Each number is 500 + 50 x the weight over its row's rms, rounded and kept within 0 to 999. Layers, rows and columns count from 0. Numbers have three digits each. The size before them is the row's rms in percent of the matrix's.

# up: layer 5 MLP up, 6144x768, rms 0.025, rows 5478-5488, columns 256-383
# down: layer 5 MLP down (transposed), 6144x768, rms 0.025, rows 5478-5487, columns 256-383
up5478 095:478431425499555518468435517425516498518518482460567470534513528449545521542496520555568548441540559506512449452483495467554554504473504492504405570461392504562529495454570502560488556511490500569454413532531535599504485483456536495427452469476420523506467575552537427520582464509457515563448516448534496557513538570489475415507493476489439455529485383546597464559513488520528521417444
down5478 092:404489542552518569451576461484534440538555476560454478521508470467428500435504506491532564479409476513461455566536541568542441473525455506536559503575503478483493496574527514430573437475464461509609587433481423467423520507516427547507524432463504439455579518458504483473432536439497654504509552436499555422422386465528474453516565593474407492433508556552426447499522525499482505641512
up5479 112:445461562476570551404482585562515546439501538498477457555498494458520503435497577514483447502451419586494491498497654472546552474507461437452566476537582515530573429521505451558478512502548491562508518537526418489478580482508513471536512442422531480541499491480475438449574558537449436564505507471514488436519536617529579504511525557510547463535504554436470634582471558500505555541497
down5479 096:542441379503444438584522428488515434538583460464462507428415556504439451478539445475572585502535505518531513524547350491564473537557478575651496514550508465454387564489457526454431551498473404502464481475492566543494480533512509474516488489591468471446590489541564564591437520450503389447512559572487519455482557468516435520448493482396474587527533435495415463510549437549500420517469
up5480 106:473469510498501537491626428533446521440571490537496551450420427503516450546454456463552574384573517516642505492469476525483475543467485520479550402570622489546511510514505465465450457465395557491566465447491522521550427541474511544531561621424514574507456484480579523506457362547511491470427573480494540479493517515482506556499441488546507513565422415502517454525468471398493487440481
down5480 106:492493564463509597512577422532520541473528466575496494448449485562570513532476485548484463591465508495492537616410590596438515570462566608468389473480530522497495486466467590460545597508516468555506518490564511488590499477581546474541520483402550556494497524567529447562571487498497355562485485530517402465484561424610484456574517511479549537478632539537491407487452560495505426451416
up5481 100:527518518423500450656496507469389507541471534519489416439430557489419501507525552546615546499505434501453457541551572537438444515490466483482480407500482575521486561375552487521502540447387540606462461464519507482504530461524564522500418435525451437374496511443507454506501573492568591509440481516528567583484408486486562514514540419523445516442437493379567540631505382485515489562505
down5481 100:515509516561494488398524481560562523551537514413553537531520492491521516543467461523418624497453591508445557444458500486500561476478555541519510549551540458378502531543409543510536465490576521434428481480484506589509451433464474489469495586590499501525348441517502490416477422556387454493506486496534561497473548587473369583460501575480443500620485463567492434407566617523514469552466
up5482 105:505538532491479484551458585412515539539536521507545437463513436487563533493551504511568432504479556441566564470515495631547492461483490401555528444460426541462529511454444498518478492470441518415509532488433528526538442578472402488484457501520447519495491600477441499571360448523559590489513463496554505534435527440438518494486465471562402468531493543631531427531433594516522516483579
down5482 100:477473450582561529486542450546445447453440456485509573547540552483478469440521507509540498549447519526451491492449424427442549491563492543539427525541558571491516481540529506517514475489480449502518525459552500427429566476509600511546578564508512471492494449505518456476494522426441431545506451499536506410506494577544507450525532557470587479534497448476507536481621462531468552514476
up5483 092:466514476430420515522485564462435498453479583474539457534437456570448493558470483521490494471484445507452415506498490552524451454465535512461520491559501453432539503494484555496543463508529475535436473472534484560560509593515460571539539588479461502495526490475485461492552605510443552551477486504513480438528552524519530573559539534503472379590570499567403473534516547488577552619473
down5483 092:462505534567499469441492463448464516541540480455473512436447480513509515396451455520496598495495513462499557464540559523550492437407488458462485475517499502511488544538552582412499457522517558450437496492593498529440514550527527565475449487502586506459496511494525497542516453561497530527486499554548510526447534540471528498464459584471511563544505468438591459490493511620481426519524
up5484 100:615538476521566519519515504500491524494465527423532526428462590453508449586536502500429483500437493384539477553553405551553466463519570546424547394477471537535467503475572547533511460443376463526489454502547542459440472539576520572525441536485501493551551497572490462520403534539566519567564634500461556498524474456566494545552421493569522459368462440486498513566353525439476557444395
down5484 105:476422608521511473574525553468535466506512454508503544465490522507600571442630504483553498537479495487557518495517387402472588453464427510533499459481442436570512552413465484582501516471456522504525550491468491601492471444463504582516538447549597531487487481539440581508376458575540515409558388490446493545481441481601486449515440495577514577458514481392536476455563540602468564437598
up5485 103:545454432605505460435471548520558564483548473520452455473481486535473565543460513462652486500447532451529590564539540464607563517482463509570476506493531512531483511441459506605474551488556534553527568536560488488541509509401542412518496476464489540469519598530493571531496539568423445559542536570459417547433488495526546531445542418525406494460570494525492525529555457512498462541456
down5485 093:426619547465584497549491532387503432589479523522580591528511471466504470424533479609512511496570479532450474434472448612421480522526503532567501443522485473533523573491508438433518521520473492465461447447442467513492433519481462511449468581425514538533545433569470528451487489507503524475531511416452566502522534501536494484604501576447537490487446465448528497488490505515484496448567
up5486 090:489608434440461481548455518515504476531409364503425440545524491529487439556484467500438437496541457547574488560452555479482492422548517449619511452455548536589585429587555478500520476569479578453422411484459481389431478549452533506427498525535590416465539533512402453528533530470538479432523511464516515436377555406451503513464509479506424540513472406517514552553507521532533515530463
down5486 086:432460571423453544412472499458482451461515596456535578490514454531460434402526539454495530446486554468602554437492544516518565457456606593541548471449467497438510530551529594524534521442515421575606411472462566415518485572546451527516505536502558544522442453368467479553453595511424518552526464528443565525497451517488519441532450529477460544507525514552566530540419524525426468445582
up5487 091:581543550509542525465539493537493526593498619523575449495532496537547461519457547462536559528472510522485571534609446435517546530420519539481548444544534517511546461476489504509467549508387558513462454527448484495529466446415467447566556454524483541461501528513498528487469483445498513531581380609515567595582511390492520546431485489487560480568446507592453598500466477501582537474502
down5487 099:517420511522505503614514441434485555475394458489529496455444558550465495520493506427521439402485473424481475481581535421477583478504436416536467517480454441561525580531544572392509553430540475506528480552480548460453543464553517565522500518535459475480428490555571479516478547544624407434516401571583452517497467531499485476408564582475558478558546502594574471478536505572505576492541
up5488 100:542438531484533531513599554578490460587471574520544468549454532591540544526569502484528477534492533478461516584514521487530402439556554493496499539473551542543501585428541527538488565469436401558555400569547438522551525558512536468509509495442413462463550581494477586459483562470513522490596538528461498523571533500530534593505468489478540445570516493508484470447467444398516571467475